Each number is 128 + 32 x the weight over the matrix's rms, rounded and kept within 0 to 255. Layers, rows and columns count from 0. Numbers have three digits each.

# layer 2 MLP gate, 512x192, rms 0.0427, rows 208-352, columns 96-191
125167068142168131219130105127092122171150094162154095138140119101190125085172158092201130111125107118108110105187105109142123075167149165105122145145133142142138119109114101120134085156136117150154083069094180124106141176099082166138131158091085153144151176067133142071153156075152133076
137114157084171106172089130122133121119087157141110069100159098180118162132093184121182106151141080104080115105183116152080110083168135129102155056151143120202153105094117185127086097107144137160100192112099083105100205073124124140180075155145092119140159102156123115077130092095147140120
164174111164174173106179066152191240173078153161100123145121152078123103133134107125107111147134079142093101095194108142123125112114144064129152095123233083071116120133142187163138172178114136083137119171194116123092100133112153062135121087128130085092121094185212104195098112135097094158
141186140118123170113094041046163086164148113206106062169178103120159140114148189140193128128089085079117040182113142164105069150082116142107129138090083120172103141073161186146042076133115130124089096102091090199129043139068143087095157131108109196128179124112082168155108185139144151141
087205150075187111125121133084154127089080124095140099067175126083151139122094092101129177107165111128104114127208131096208113160193110115167091162139101122157082123084115109137094067070140136110100112164104054072131134113125120129125108113147138117138134136107132170124193120164101128132
116092105143127080131174111094130146096157080177136092170120165078094106149139086135161065108190127084073127087069128120134149135148105106097105110102114070099091142119164174137131145112145166148110117145140118151126166116109156122144132141066159154128151124128149111092101166101124137180
108137166106143121091123133152098127091135140095123141090158119090148085150105112167113181121189103094164143156087132135085121127159094156086167144105112122110128121068188088145133107182138111169118192165123151146146138124151126097072141140125125146138075075123114162077162108112175165136
121085104176096184107097141086122101167148135178128145119088145096113146165163148155109147159144130137103109146123182098148199128119167073112129150156227123078094141099108154113115165117088141154136078054174076114100138095107170065126122058118118087122122121082194102110107047174159061115
144110115162130139107102115114186207174113141143147140168088185073130169116159100164115137138120116116130113136097172093104127113148097149110087098143103075060076109166205134108122137110083165103166091139122116046126190091117148133137088128087076146125166180120137128159109122189158106102
099180155109168117095100114136135198188150152131173083106195134089170130098106119147157127165126170082158124146160117074126121186125153080113102169102110115143126110112120140125084121111140169151147156125152124095150113080136120165135171182150126088107089083104086129065103106127121165071
112137139157107140084141127098138142064077134117155104163114093114162132105128145139135116059112099140172153098099125125101148181139145115185109145125162167084119103110196135168170059149185107067161142161137171103112129079152185146116130071119131103110145185142139115136120103129120115169
094095125181144104140101153126176153166134111143087150150092156104087122153102128093112151129131126119171136085169158112158137133101141104141057074183148114114204162096093186154188137160165171098160104149137097091105165110080199134132129054116110183140154153066141106127127114157099107155
158112092188115113136192149175158144105062134136183103135104081143122119122151057125123150139121141116142111068136161149125121134083184115139098175156100085145115111114141117120151141064130149111093120124190155148063191092108155094093163113103093148148150157081156169169097135174069064113
174121165106126183119159177145162124121106136100146091083142147074122147144137139130100097128177072141132124186136117155115149086097116115116147090224093102125164119042080120123151190128122095166158162103095136073164121099133124128150162112168099070112042115147064115125104098159156110152
153137119070211138137131115143101128127156093080128115076124145078075162172128162063121105137142100140093096130094115145093150131138187139080093089149106075112108088145041150153130170146101090158134071098108093137073121119128106121135139115144085120125132081162182101133140223134161176151
142200139132142120170121166101153128143128139110164049111144110173132078178137152106103107079164120097167122141144143140083100126143185120129117193108136144072149104159105118139153169114086099141124076132144110108071134081136143121193068111132109174120135159110106172125153138116146156115
109134142097151120120169127070143167157136120049134142153162166161097123145090167123117132152113154197085119112104136112102073125150132145099079148157095092124151131170133096137148111121176137122152111133135110132141143114086133134151074147224121156134116151159125181130183120159137115089
095132190178089092172150165139144218106117111147125145174152161168105111090079103088074099122088088110177125098170117135148060147080119111167146132111093130091112123147114108095116112084120071131128078083106166128113149069153153117087132169117103115101097115140094138096158130169117194151
114138162161123065095113096104112054132167146111136106091166093107145145100133091049157151118146112137101167140130113161111074131152116150133199103121106141101095093139125144082088169108127118162126153122154094074134185140079105136108119089136107161156098176132158172205136075076161080118
124110137123152158133140125172143191115109100209113146201123184023054104133134091100107065103084122105078153159124119198116091146108169103132125108197087152135122110109071080132128151113154106132160113088130132146098082189073045103123135166139133114132169141133123151097153128157196097128
115040125104150112107171140152122121111139182115153176159086085085192136096131166127128113148130138121171095149117158134158132206103167131131110147126156108163160146080147128135130068176095132136178158104179126164118147200215102074133120119156087202124095066151132172081120132135111145090
142095142176149122142123144122173177231112153163086065095102163150099114102194136135120104069186145114107134133122177156161241165121109113125121091132136117093114144205154137158135135133125129186135142071121153143049160107093155124147045174178138135117126133064138088150126197129183096166
149148183095119113108161116174107105162169115140135140158170115159115125122108095169147163120118131114080073112136130213150140113204125150092163185129168119139124109152178128187091110117139113177122150131140117093145103135083136082145123138133139073142071120108115157155130186081099096128
103091120132155140112155126173110163128158146161138098152128065157151108116125094137059095106133051123161076148155131121149117186068153087140126092099103171157147101104138120103120133142140180131142140114140141140099126157140103114111105111160099106068136106125084113120137165067117160180
130096094150124130107156119137181104169081104115085177155135132180121154068144141096108143164127159061142082127092071083125206129109089151149113133115061140106175163106165162098125124106131211131156139146102105130130129087123072115105113089129110047161131070089074122219144120107174082203
216159131137158090138159143067144137094105122108131161131147158053069107181127126111078096176168108163180117153153101133126076125135109123140078121098088111134127107160191129135122161131099144103128154109044092097212148124157145109135119144106065115134129098063167079141123172124199150183
060144101121157143172131098107189118112111107158081165154193129101111062083140139142129062071122061085052107145180176107128107204143149120116069136087124087156172080186158165160115131160134183159090183138131133111130133084111093125099096065168165108174107170075109093122143132153084142150
144131196134151134129155107118150083074130129120135081071112135139152161066088093104162094126111131129132119098108141115124105175123159109148124162165088109196078125089159153126099099122116092168134089116108069131156153082130100177145128122165082139109069150139049079156191178153142177176
110109133143099097148167130146096140159113144183144116190151075112141096136104075096102134109071136103107112084118151133092131183099128128150134108183152150094155128191110143111135144107131151064150109139133087149132111108072112183114162067114132109131135067185147144073104168098126153163
092126113126135139140156135093125165084165149146147068094128128083128155076158165095123081156133122128119164111146101159133129108173123184105126115078156082170162120159069110151146173156174132128086145185131127122164141141159147204149098110175084122171069107122098170152142189128197159216
055128092119123136128156106128122140104166097157153168150110120117110076159157154140122079134148122169154110114177103109124106090120091146105085109098105154143127092122152112115142104156120160087149121118105176120128150156169135118166156140158153117148139129159067197169119117132108130166
160143195079139127153118090163156124129154066086133162146145156059111083126113112120053087134133172165100145150088074117113167162193114127128135107166093125095122112085126105108048117145091118155201065050191127125156156101133141168188083133149153090169079148087164099112059175129182083101
092179139129124150168136129126124178150158097136181146141079145127155117132098125111106148141113092157133138135159125129179092152116104123064156102123083123142155167104117178104162179142133140121126109141159139127143136142077124141139151138108137189057091103144111100109132150161215055089
122116099142152121077094089124175114153092140141110125109171077065130116069103103146151186163164087114128115152128080178142094166154109139093089171120147201165131123116137131152074096200144151108064104125144103077133079130097108066165138148130132132089095122110101120130107136134190180143
133137075140129156167124128104094101132173115152067016152097103130098100156134139135152090054110125093110142141098139123095149113122169075148121176130203107107114123188143144113142095177133124150148120149121160160065125148147159146111086143114103140102122091083133110123142168086137140135
174140159113140134118164083119106186149129111151157160131112152047101100100114102155165119129163106164125127137118123167144108126105150081149133118155123104093109166117153079129127118125100183117074142081132146075187109110168089178177095141109118147143135130075164104132167108145098112073
167139083138082112159090200071136134147111159112096090132119102156162129144125095157100146135179141136085173074073147167112143144113171117167100165142155154108063175186166131122117166150129149119176116128145110148156169114153143078166095108138154138098180154098094145108205150110100194135
125093115140162113139104114135118142195133101140082168125078070135107152201156120105146108148136076105134134107152118106144153090114119152152149148135124124108146090142087137100150159094093169127149173130110123163110069124110104078181075107129146149115171165149050146167074134130138103093
144083135144149066102157105125132126123158148096127083121117115082097180157130210093099141080114133110062105137124100164093086156171100132144175127153181115092141066159144127142147102136104137144112102140117112113105125142115103114113127054176092088155124063134140130111149152130121087167
108140154128104141229172074137128129078096158141147074156147130149171098180123151091128120153149100107080109064164166097188160101113114188169127104109103138123172129200124149116122143156167133132161206100101155113192151113122107146108099094153174122127149169126061085128124090135189131167
155169193112155096130126131098075123171100104188142108113101161079166134106169133128167156119095137172171154141162083118119127127117143151128136099116165072108069131078191179119081128063139112150120118155179169147114059070098169132153143105016111127165126120132163154126123177098124114059
183153191110185092119075130132110096122139139102072102089147100118150111094147095137190105110184150046109136130116061182134089111106098103115152103093095135139146136186104105155042123056158119229127149167110127146198073062149126203132088127052122132115113111125153109167119141143075135173
127101092160107139165106092173153124131134149138156089154205094153122065163142136150140115074137145116132099162088100095073157143159128122183092158120131128124166173096133121136174117169083065140163104164112107155104069131127127106187164129083129117106112178097123106104158150119100104113
087164131066082106141180131169104104175128124141203165105138111121127102125131077106133082123127126073134128117091114138058143195137125165107111137129121149104138126060125149142128134197080130100232123134136143123163095137067141133158148069125154097134115130158125156108199151112189190132
152173148118124114102138133192108121174116076122145115150104171124141096140144168158191152164158084125120172085125151093133073096077102091129149119141111105096131091144106172164128103110144101173143102148169111111060156074178133178112153122092115154132117094155154128178158151064110161110
164163123143145229125124108192207174141166153127116108150148068174162082092148128120104157151165185102120123119124185152148133135047184092069103153057116185117116152081115116125112128164117163133165140101141150161114125081132081099118096135125123081115115121170135110112104105118162182089
159143103125180100188212141071125178112131110080099097169128111166125144119150168090143103151122101129187151117158166103062165163096142144160137134142104080136160131154135100145199108142121123156122118170153137132145129193084131105128105137115129136115089124124136093154104122125146104117
130121159157144119135108147109133087145162141130109082107161113093140085071119043131196150163140111129134122202185156109157077092104104183083146123149058142117132147120185187083097120077105149134195131136100119159156076132143130081172095194057119161177152171139123078071123140150138114119
149170153062209081143106069098192115140126198146121110184130140117160136122126180079197086013167121185139082148151091182097099198127146123124103139157107137129064139117129122143122132126134115135149132116158125157219074122110118144127110094130122127070101140093116127131105136170176138184
167146120155120168167191116150139101195070111180120191172104107069125148106162132154140152081191117132132171133199123172063166171077093145114118147128117112121169192113198164098110110133118121128106125160116101050119098098115190162148124139102134115079136144075108104131104124126140125132
119144126152180147113065073120133086099140171107088115212108158168127127140165099088121060071193148059149016143187086135134176079170108099118162118099163090109190133146090159164117114171116179197196111087186098113139104121120085098111081215135138122177157117139105068095073110080094080103
159086113144139163093141193063191107120166109131134146143126117086132185174086117098084114135105127189130101108149151119137128080178160084097131145113058122111093151169156067105165151066167094123113145213134101105132087104091117172143154094061101129148145115083152137201125145124128079174
131093187137161128132135142144159097111178158144117052095124165111139096151111094139167177060127149089139148138143127163085111184139113153080091184118103101179100079082156109141116110139143183132169177135128143191100166114151134147130147121117124103118180119171068164106166155156163139127
142149169161116122115123206138159174065126157131172129089064136131177104120087075104111081128150121143124089113176180136152126114063104142161122131152146132109184129156175165073165164123053121122106116104137180053195145108143153100069134122126123081139086127089146243102112145135144096065
159131105158184184154170143198151170080138128129115132140103164134137081125169059145087099176107085099124107178149138159118178145063160077132122139131150153100112111169111184111113163093163136139159157163135114166090122117143169142142084143126149152172090124109145184152083144168136140138
131176158133168188199137108148114155175122109104162097121123147103130146106121195062090124170138205098078138105135157145095213159124117199117080161132133080136090145119095090201137130125162129194117081134140150068219107073127102111181135132082111093137139163176098114149208114093158110153
134118139100114096144171143107152138085109126130153120124133138128132128089109146132156167136115105161095132163103139188060113079126149093104119097100089164144137074132132111138118117109149169174120132144119132117170109062193145113104071034155127125159157045156132090135227150136133177149
168099157107107138065071124162121109148188099148132150117127118104110176099098130098110170175134119122153141144194127132174111132101114046113104119126108151121112084091076123141147082095141150189114096121120108094110116120166128141115144104105117159155096099163155154136142157163104093167
167083127145112084171184147105095212097117131164128171155168141114125113144135149166128124125088121114110111083154169107179181145111084115078119120200155117074125147143129100108124155082076185175141138151154126096133157104115112120141103152080095149117165105173083073147120150097147082110
120158157119155091154108099113123134114110135108092089125131169098167107127126090105111139120107149122105123109107115132128114129146104109072124084161098102168155125148134185108121149094132120202175121141105121124141158126181119169184104085137140173175150097139167160101100141094143151108
136139073134122114140120151118118139152105173147120114126156138132135104127142128087157128164094120105091121146117112102129100143144134139104138111132090151144132124114157149145120184174132160107141094098125121132149103118125148072090093181177136152096115107092094105151097105125177160131
123170224085130137124143119108156122073143177178060131140169146084169106154124103090175147135136173142055087077146052113185114119135166086104125172068139155108085113131136054146108085096142112102044156092098175154110074129111122123172152130061161179119139149185133106147209177166166161094
141160083159128075147126131147133090144112112138073131110158122063103075088163174149153138110155104123119145156163135120211114111129221185119147149139185166144119066071167104145139124189099194161226116112121132129219137159094078135102063109161105128154096143065107201143115184111190170101
149147207075116053105063155116133102120080134150160118107108045180178124132099101159107190160138151118137133160092140153128090118078180094184136130131154055098063112139163123141152159155133065178109095120102108142142146106150118098118129101067112107136125133155118121130218101061123175100
111142143148124110084130126152160134135069165118140091157109171087141144108093148094094136147123100090113131144126153172150168125095141109071102122106131104148106117152118075129082104085109107145087101087141119154185144161144103163120093128181106157122176168111127110151157214130129154107
103126097140113147153112088065090112187164166138113094104142109139119113116203078144098058137142122157141117105195181091179105164164175094098089171110123073181201107060076133136115159170095135145109101128115092137120168135143109162103116174141047065100160085140145100120130158099099099148
162137130135139099168196191108106120065137114134156125137141139098174117168067120146098133131151105121142162166147118160126085112088114140109132128176150157135158109153172072148201144103139062147109104134107138152167118141151152109129123099138094082114182152097123119136164099174085125156
157143175066165137111120130140138130144130163141133111136130124116159094117109093116175133144132104098110150162098105132096104129115147210114146170133092060114144117090129175112105110214132185126187131131166156104204142134142113111162139144112115140152078158153133158104090078126122190140
136149152120152128129117127132079180114101138142157129145133116068139101083134079146142114223111053160146178142122143106129117153111102061109197120119168112128132151136132151068149146046103151117121151175125130134157185117185137110133153126102119125133158158111180174165085199082114113058
107117118115147116089118112121107162078119135142155133111120105120148078098125106110129156152132091130106116115139100092195088124111079132150114177137097148108116084198155157162172143124065143119125131116111132081096081126149181152135137111039112125162112137125095123154140144050128112107
095072087148139183142136142144099142147128117113100115089169120063135139104181077097135119100202122091086105118171157119131134139154143128179144115141099100076106086136116110139092185106097108127128150114127194165163110112125096141092109130115107065049084130109149165150121127114144200145
076102134117159139224135050160059125108144168102078121149119154160152134090121159084104088102161177161073133103105129130106125200127136166097035113155148129193213099142155132114141119130173160089114169081070098070144152105181135119139074113074105164137078112078108183127111160116160206153
137146079150095117083129206151134152129154143107115151168111107096093126098160201133053092135092124091100168108087168088135131116125123124179070088219109156163105189223087098133154129086104161112114124120103148107103153119119170151099114147103070103139144157077188149108113128163201113138
136127106152129107162100100102089179138117128105105088063113111165131119068128166121161149117071185138097124116109157145111112152150080142155150135117104111124132174169096102113047182101116113177180117125151139129097180128136150110098151106110129087151087126088092148113085113144142162095
146179138126093144127144170112126129118140102164200060137125184098120160124122130135142110070164083122182120123175139114127162155152123099143129115151180124132183162118116140114120121084149089155151142067174157143098153108196150144156125127106196131116150140198175144123113157125141142131
106183142099129102144117154060154155075124145132115178140127112121183128134172164081094136130078079139111121128115107092133123155056153150127122097153134139137097132118123138147195116158157117056114167126192127117165086126088150137144101193128121149104167115139114156087116111166127198145
091110117152134135142147121123119116104159099118148092070139082089110138089158113142108147169106116058142145176145124105178132135150140109161100155169095105117100168133150118106171084132126129118098143170106172126095141108111131159171102154105062165088213154092139111145089133132114119100
141168143151135175080111144151135094123051099149150160103130117145162145126186126139119085078219082133119100156161116146176145115096128120200155124138073169068149140087152162155085116111109125137095131118123126118197150161124079064165138127092101097172128139185117144152126087182158117125
135134100164080074152176145139097142109091103095152160099137130159091183114059175087103133074099171137106176123105111131119116114113147082075128122184156120175126096096137136129135148155082146161093077137095105102090160087146138131126174169143065128124137158060183097134182146085148132098
095185174150188118201141124151175157139085136061127106074198141130092116111165161069114123125172184151148111090166146151119140169135144202073126142111135134153112139139175133144181105062108141193143136118126127128092182132150176156114120131120067122106132065149142164090191135143099187124
108149136137125092185179156160126128094131110103165185098126126131181125183103136131089078128139076107167130101124155064109090133125144098139146199147050108122159103138178109118126154156148137148182128107122128160096122094066078138196104124186129110150097089114140132168114135113090169123
153153107120171143156155155096129124128130092093095123135150117102146171059103170124121118131146115094140139122071108180120132177178102131105138111166164131103158091129098177162090112065108173128119128141091141125102162134050146086109104084159083148113184100130122055165078191169169105143
085132118139142133099155114170097124046157096147166124157101126123108103093116134124183158150067136086133128117129176153147088176118098145152147152049108151118137120117138067172181119095170094091088132113047065132145095116120134124138130116170116139115201087099090130150136089112154167097
143126191109112118142109111103147128111069123124107025161176182141174127080117089106194093143150078141077105111187145170145115098094143134209176153165125082129071173171092070104104154092144130116163132116114129191124088124164089179075127125132128100158120108136154160103199182108156181147
121082073130126138149150152153150160185118108147162085117175147108100155109171114133175090075166116138063092174173128104165171099123146106161129186162150146151170090076122142075125148110060110136124094102138122132122122095139093082073127115133159042146070123119132101083136174090136176112
136152170139117150132117158109112063142120087161107119067189141062123161133108141124189201122178137131074125111156129106190175166075127093140076107109140180221147087065140076180151066144162099071140118136116176171115113104081091096112144111073147139154115150135148142100135128105106116138
113176124103139073134067099113163165133125124149089117147126166120113165142146132121114075161140137164068158107102174079143158134126102150157124157150123063164173099149198164107093139119075082138126148170094127125142129119176136178166125111115102131077186162129150086143099141171087191143
139102156135144133118165104162198111119142118156076091157168134157104109170130172113133116150113126120122144109142131184116072137129120134140135127099109140094095154189082134098131084154154140216080125155127093146103141150136130113125092109133112138151145097153143103188111156152118144144
163147169055145055102070075147102147121182131167086108058150126085166122056115116172143141164156114104135143152113104154069101174078169099158123171117104092125087080101105138088106081168212107157160158096049102129115126080168139162133136155088133119148153117137104165111183118075102128142
149107137133084116134135153149117108080087160099118092121144166166129111114175151106085098094111149143111105124123142049123127174142156090085075126130144105114150101075151156081116120167110146162088108097121127128132158164116108137203130134158092075134156130113181104138116154114130153155
188147086122102112141056123134101114120072130099102131117113121132065093139153170144162058151136145129110142079175160125110149156137124161065116110123094132147183096127153187114081161124155216092103099126140130102116102187139143120197154101172073097073099101180091095142130140083144099126
109115046132151186129179140047169106157112153168198202134086134135182154137135091144076164106139134142149107093138103137160189144130149142108109095138137102125168161080106197104160132134101097162151117146140056088096105115126173177138133170127102115098073122114130109151094143106067140116
072130043118130183177140126142099135143150155047191130106163132169114165113114140127140184234163137118052102161105157086077124167147170162148102110155126123161063108070104140115097160156084151139138093131186115141161170071125120102158066160136143098149107121070114155136110106145175071089
115132124114107137116112113086107154095102165133107063121159135100110145117088114092122099120092098043097145070100172132103171127133108103124172127097123118084089129101181105160096157101192104112111130124153121146163095125114128101146163103104154111129150171143128084142185125148146144119
120109112135087081096098148136168111181160127056100124107151109087142129114120055167163131114138119154140115175138157138139107131088167145128115079138129093156101142111143099101109114127187183127162153119125125121130177114144110148079127082129128152180146157084152130124119149231101215087
100121090095079161116071140077145131176142212116162132065115125089110137111123149111129160119171207098051161155146135166125154092138145148154141134142151131150147111137138153110136127047116142159157138114173090173132130129093133091070082095091202120145151228128134097141152055080126139122
135094105123120107127200143125112140150136104178153119145130147123177126170210047181166122080145111152189104065076149098126098087130071117174102131117132123149162137129147183093088140145094150093147050052176118138158054148106122102106123187160157143120140173178095122097051116114126156146
083087130086115142130035105095099175110127121116129126105115140121169115153141192144137157115125186182105109097161152091109137169128133193140141104128147171234159177125173112148111088110075142116154129138139102110167158106157114139165102102093128121153115150180175118129157098122107126126
110109106116189168110152163075068161093047163187147136126106076211150151081159126154168089100117083150169124141073093133113153151164140139151145128160102115190113190150135153159156101147079162093139136127082161235158093151108204136172093122128157130049175145229116152087112140181133108170
098170150135135179120170140115134096110136119097114177079086140102133114093076080146158104178128144167158136194116073217121102158086115112171180169131100149064117171156124048193123096130153125074116119079108086066098066123115128108161163136118145159114094160108090167150154138098080163089
141093113138122173162183127129077149104141078120106138155099171153086109166102105139162085157143103134140131098074113078118182118179091090152164118106130139117112183118112137113127122065192106142152107091153127113117134086170074148114102100101121146128160093136091146063145166104163151103
111178102178126078172098157133102152152115162124208082098187091160152123079134098087113106184145123144112131139149114066136126115092169089155133154114144097134072163156175128146202108138075092126164114055154191137068140109133148138140138067097139085103126108131139144125081105133086168173
105196109140118101119088088130153107134102153102089148055208126172108177109158115111112081125165064114090154101140142114173130102107160169143167144063145071127101095125183170116119136146111144165096170143111074157147157130098116108129101161126137117131144174132073170127086083167137135108
146131121113074110166157106158111143145130191174144199170097125198160111145161144131169096125115133128155098157135178103164154128132145108191089137107174159140150124143106133154174178148137175138120097133106159162087102151105078101146116126145132110132116132171089162127131136112183147163
143113150071081125102140099141104131160144136087116143107191156115124041105106091108171151139134139130112094102120092109037103181083095125142156154137156190130177128122122109125094125107119129130103100109118111164130046084120094115155137123076153136165136174000160148105123153130125160120
078104101139086105151091101116116110147111134128094080097104148176173059149085150174127123144168106169122148170072168107120133064139130119145116132125102139131154183153098170116132123126137086133135105124135155142142158117136148181123117085150189084134186074183115110130120168173086108168
117126133082101142142099126174103150099114094164098207136129085145180183131105091092146089093109098104145114098111097101149130115126154164081157145211062128149180074137092181140107160143174150107143114129152117099101154129147098116121140113117109102099114177069054104185137120181114119140
085083134114107177095102098189066082072191099109082175088153192060167080097109139093127118101123111130113099143163143079172059180084137055089119106041125132141144148104106137135120205176133119110157087098163120115109147054086179137132133157097154107107095150156104136080187174157131161165
123158072063114180123100124109182115155070106116139118128128135048118108130146077139126078149172131128167124117102089143127140092202118137131103073183064151189135137135113104159144134196217148164170169129092114111156106106082126088138170104162145063101066063064100192126137135122145103134
144156146117090126158109106182178128136171117156097080127105101104150118117079145129169141127134187123074104137148112097147129144156116110141084145106139108155085151081162138133119080131167084129121162155084144160099105122151132107123136118153151149114087164088117116172152125133148144146
169154106101100100090136149146142159099152091161091170131127175099146068075121106142174080118188106110099145185120146129145144127062164120125141180120100072150152126087186136063115117125133119144140157107220158114089165109124131099159116109116077161107173187178120098149115098072131121143
094167085171092119105139169096117104136144166102175151114147173167145099131124112086127116163157158106146108127075159123130169160074152138095094190095174098158116138095173143147129084144177152159158112171108129131122165115060154108131033161130143183119102110126079155139170110142165126093
141182107144167157097134131170117126122118134132181091147144099089212134145200111101136145106138117157129128155144127173127119158111117108139130146171082061161120104160141135129113105106158139177125150084203114120142114075167144073118157174156164059111172120124119097080153114088152179066
197175222055211088093072171150148065084125080113125044147160097104111128090129107100167029152120091089100158114154114158106095183152153082120150101111145130116170039137170163154054146128176100134133112112093101109175083131101147076142117039128106088131087119171114133085131182179182159157
128118090060103113130124159143160110143125152183129108166120135154107108078136116092076125108102151072114122134097089066134123089139157043184137161154146168078099135163158175103084136119072096115126132152159093107149152104085125173127113167105167144174139152119186144140083113150094086117
130135113107084107101127132102080153132091109176116112082089137131088128120089027104108135130079105083116150158177108117123095185155127018138120144094089099118050120071126162105102107162130130087148152121159146154130133078127119136082100126095136167097170124103086153138140141139123103053
102129185130146120142092118005164143065163164208171097105184082188161114132111095131162127107124016129161100133148168096098099186081172129108115208094095084168104138106182153168153033167167094154145124092134131131125103144051112185154170147150134118108152145161166120152118164058137111110
105143193089087140079120150147169182145083141069094159158102098117173139111146129155168085126136117119122092130118101109128139170140097134142152142138128106175129157069158086091171143098148148151108051156159136148108160129145143090168216168197109167148149112160127107171106122085073119137
088129123076136129074077131143122119154101172080070146089128091082159162099153073081122166149140127128138084110084115145166163152183144109171124188131130167106113148093130247117142149125118106195165149123116117117076182049129149117083113170123201105105134106119131174118135125146156160140
153116188124147201219097087200115172093104148149175112074140155160116155124076148115146086165108151059115102118205153122114148131083085098168130142126113116145082111122146134131157146107121137078111068122081112124118163059107149176158105129159139109134084100149094172068153138112101113125
097138070138194143161188103108105141107093127124156086119168118144167108069055128078050157092168130144161176126129129092187153111131145103120085148080199187142172132210134164133179086121085170147128093090158156117133157091183141145163135157133113112126167132137112105188081154126116131110
129148142131066105207186199066165062092151161141163086103116129152102133098154144145133119075156126107119096055114152217124092083159111111086167081154097159125160137158055101114140178133135117118143154109098132109122131131082136155128132106196121152109168059128145091117187068128137104120
129076118101116097112138072146158122127087110111117049154155116148132095069158139075073087114192075101110152151203187123144154144133119124115086122115136084161140086145091139140096098119167150139120097159152143138133137116144153096129137102125108089139198108146164122128156163099177124149
097171138093132132138133158141151107055106145135122129091143110114128134126134173143175139112134143116119092135126103129170171131136121151158083157084126150152148153115143126158137102130166168149147120054149094134182132127124155101135130128149137150104123109134100105151180138103158206110
069154125174132111112099131121102097127157070109125142169159115142148123148111107118090127106129069140091128134079142084113170146159057115141087100189161092108136101084146122202161131095141083173187136101155093057122184115130149131160153174120123117051117104161139081072107055079060094164
126104137069134137093134133072089191101136144154164087100152105103134091120103095057161154112054021118125083093143128139139115094096137102180115146082109170072185126152078128105145163102073111121114143146138132108087087187118153067119159082105146072071184105174126117146136097146103107161
064150097158133184133177211140132197118101111122134103102041126101104117159134143067098137094152142125145128119158139157146156123134174092171084143160115137177146204161095129113221110062095081093104148135174148176112172117114173087183119154140161113054176085162155088139092126203138074137
130156074176099098080120128134134172141150125106119151106086144082068142124123181066095103090101122095099163101145109124163141083207152202138083089135166055105119055120100119134149094138097104129131166175131158102115131189095146119161138152090072098179080139130140109147183137135156112131
102121101183204079108133148145088137138145135132154169093109083160102115148090080133121116151137086141159118131107116122092143174079139110163078153101177185067140198106112103190127142167108133126128106194104143097184106108056126099146152148075123105154119133160117192139146112187181141177
189071128098115133095117074105121143127143144073121123095159134113117101084130102142130179105144115115170089118137156135129145126122089040143178155147075169096095116105146099100095081171162124104144109126101102194134075136130152085101128172112121129120112124149085138115154115144119133124
164151161127073121109087114141126180131091201188108129157087112149147161122120106119119065146097133132158144125080142124148134123063124102123092099110133159097129154130162209130119155057096120073130145056125219141165135122138179095127115075138092098129093135099128115179087144135176137133
117087130116166111143145111156111133114182117137145125125116161176160110111078138155114162163129088142119119123118157091117163105137105133111122128087106190118116106169153125162168146121137114082137208166117191095142126093114110151107132143150147125132108128157173096152104096133089113162
119127180108107118092145127100115133127117235143152109135182160137159115083075141152101172086168178126098153114177127168106114147124077116123132111085133129113156117156152174073101134174207132115126129218120090111136163134110142162091097127037110139100155121134160132144110123149112131137
135142101121144109195189086097124140115137124105160079106177157102124122162150148081153157118127113120105120126122115115153126168124126141146107165064119097142104084056084144140134130200096075172123143055162137139136126122169135131201138095143153130132124086165082120124126129134134157122
131147136123090105177100100095133157134114094148088102136147170159160093113077096156155151112156127113112094106131126161114124166158183108106074200126065092117107114137145107148085126112123111159141095139147137142174160141146158168123110136119124112134122145071113176158074141143123111128
135192124107120088130116057142122108140098077163077111118158111096166150129163079077203065089153112107095145074146156122123078106107147209124142126140143107145188185139099119159085133092156155107151168124159088138168075166060088151162123091131149132165089236107141113158109090205160190113
149130171035137129143089060153145115106152128099149193150147091129141158173127096148141074079144114145142134128143073131099119155103109122087170152162150145139162143103125119131125106113109109099148115138193133111123099189104117120176139181127145140123147073119102162146032091119138137149
211120096135156178169162114085142146139090175160124125134052161137134122096185140129122107154139141185162087111137117096084192127138153184149108142165118082190112232153138157126141065083115200082140085145143160101119137176130117072109080173158149169110166222139156078103110113073211129164
124113142112089110125144134122104150090087166145114168116137127086113095177132125130145150101162089164080122112115081209113155147074115106125078143122108108116142119103135099147130099114126120148144096110167118135114123145176074144116140151129077084159085073148108179141150131120166122130
125067137199105129163161137081215198152096135164147126111131144180122157106115162102077073167136099170110127145155149131077136197081086108193056183091056108135160137113143128136185148144069073083084156101190120108169150154128153106158085159126082120060131127149092123193133174073123115101
132077178103121130129141127196097126121124095138119148096157127092188073091116090135182129121134094055106111097100128080114094171084129197114090084076104133103066112161094186101112097151161090109175120078164166140131149050209131168174136137140103130099182113096067182131144176188151160146
110116081150183146116129126107100148116097125117108205175105099159096131117156104139092132147143082133137126131085156083165129106120131121168107125146174149171110120122136102151151155117054161133158123115093071121083156121103163121137176107127136126084061116133157174154128089160159143157
155102094149101128136108139094105162143094165132205104116060136083118144146090149131103120076042065113090104117134135092104169141130143107143128170078171152158173124121126156140163139175093142086090079192081121099089131149145159124150171222127051098128080166158155090141111155161219123161
101143145139129152179191127133159105116140144106061119090125098112087069095115163141147149089175197163129059114167115146113146119178097161127146140116098149166065097105127104089074143090138132140091091094120102133115113115191134113113117087120157086137087130061104185145201133162136097104
124151131179159098069126194098162106172205144130149096168037172171083155120113134113073162135103121112137123121211165117147090136103162115097098147140156091144151101145154159092185080066083090129106156163128150077124169127085149137134109126140135127102163159151152099131149167178128120121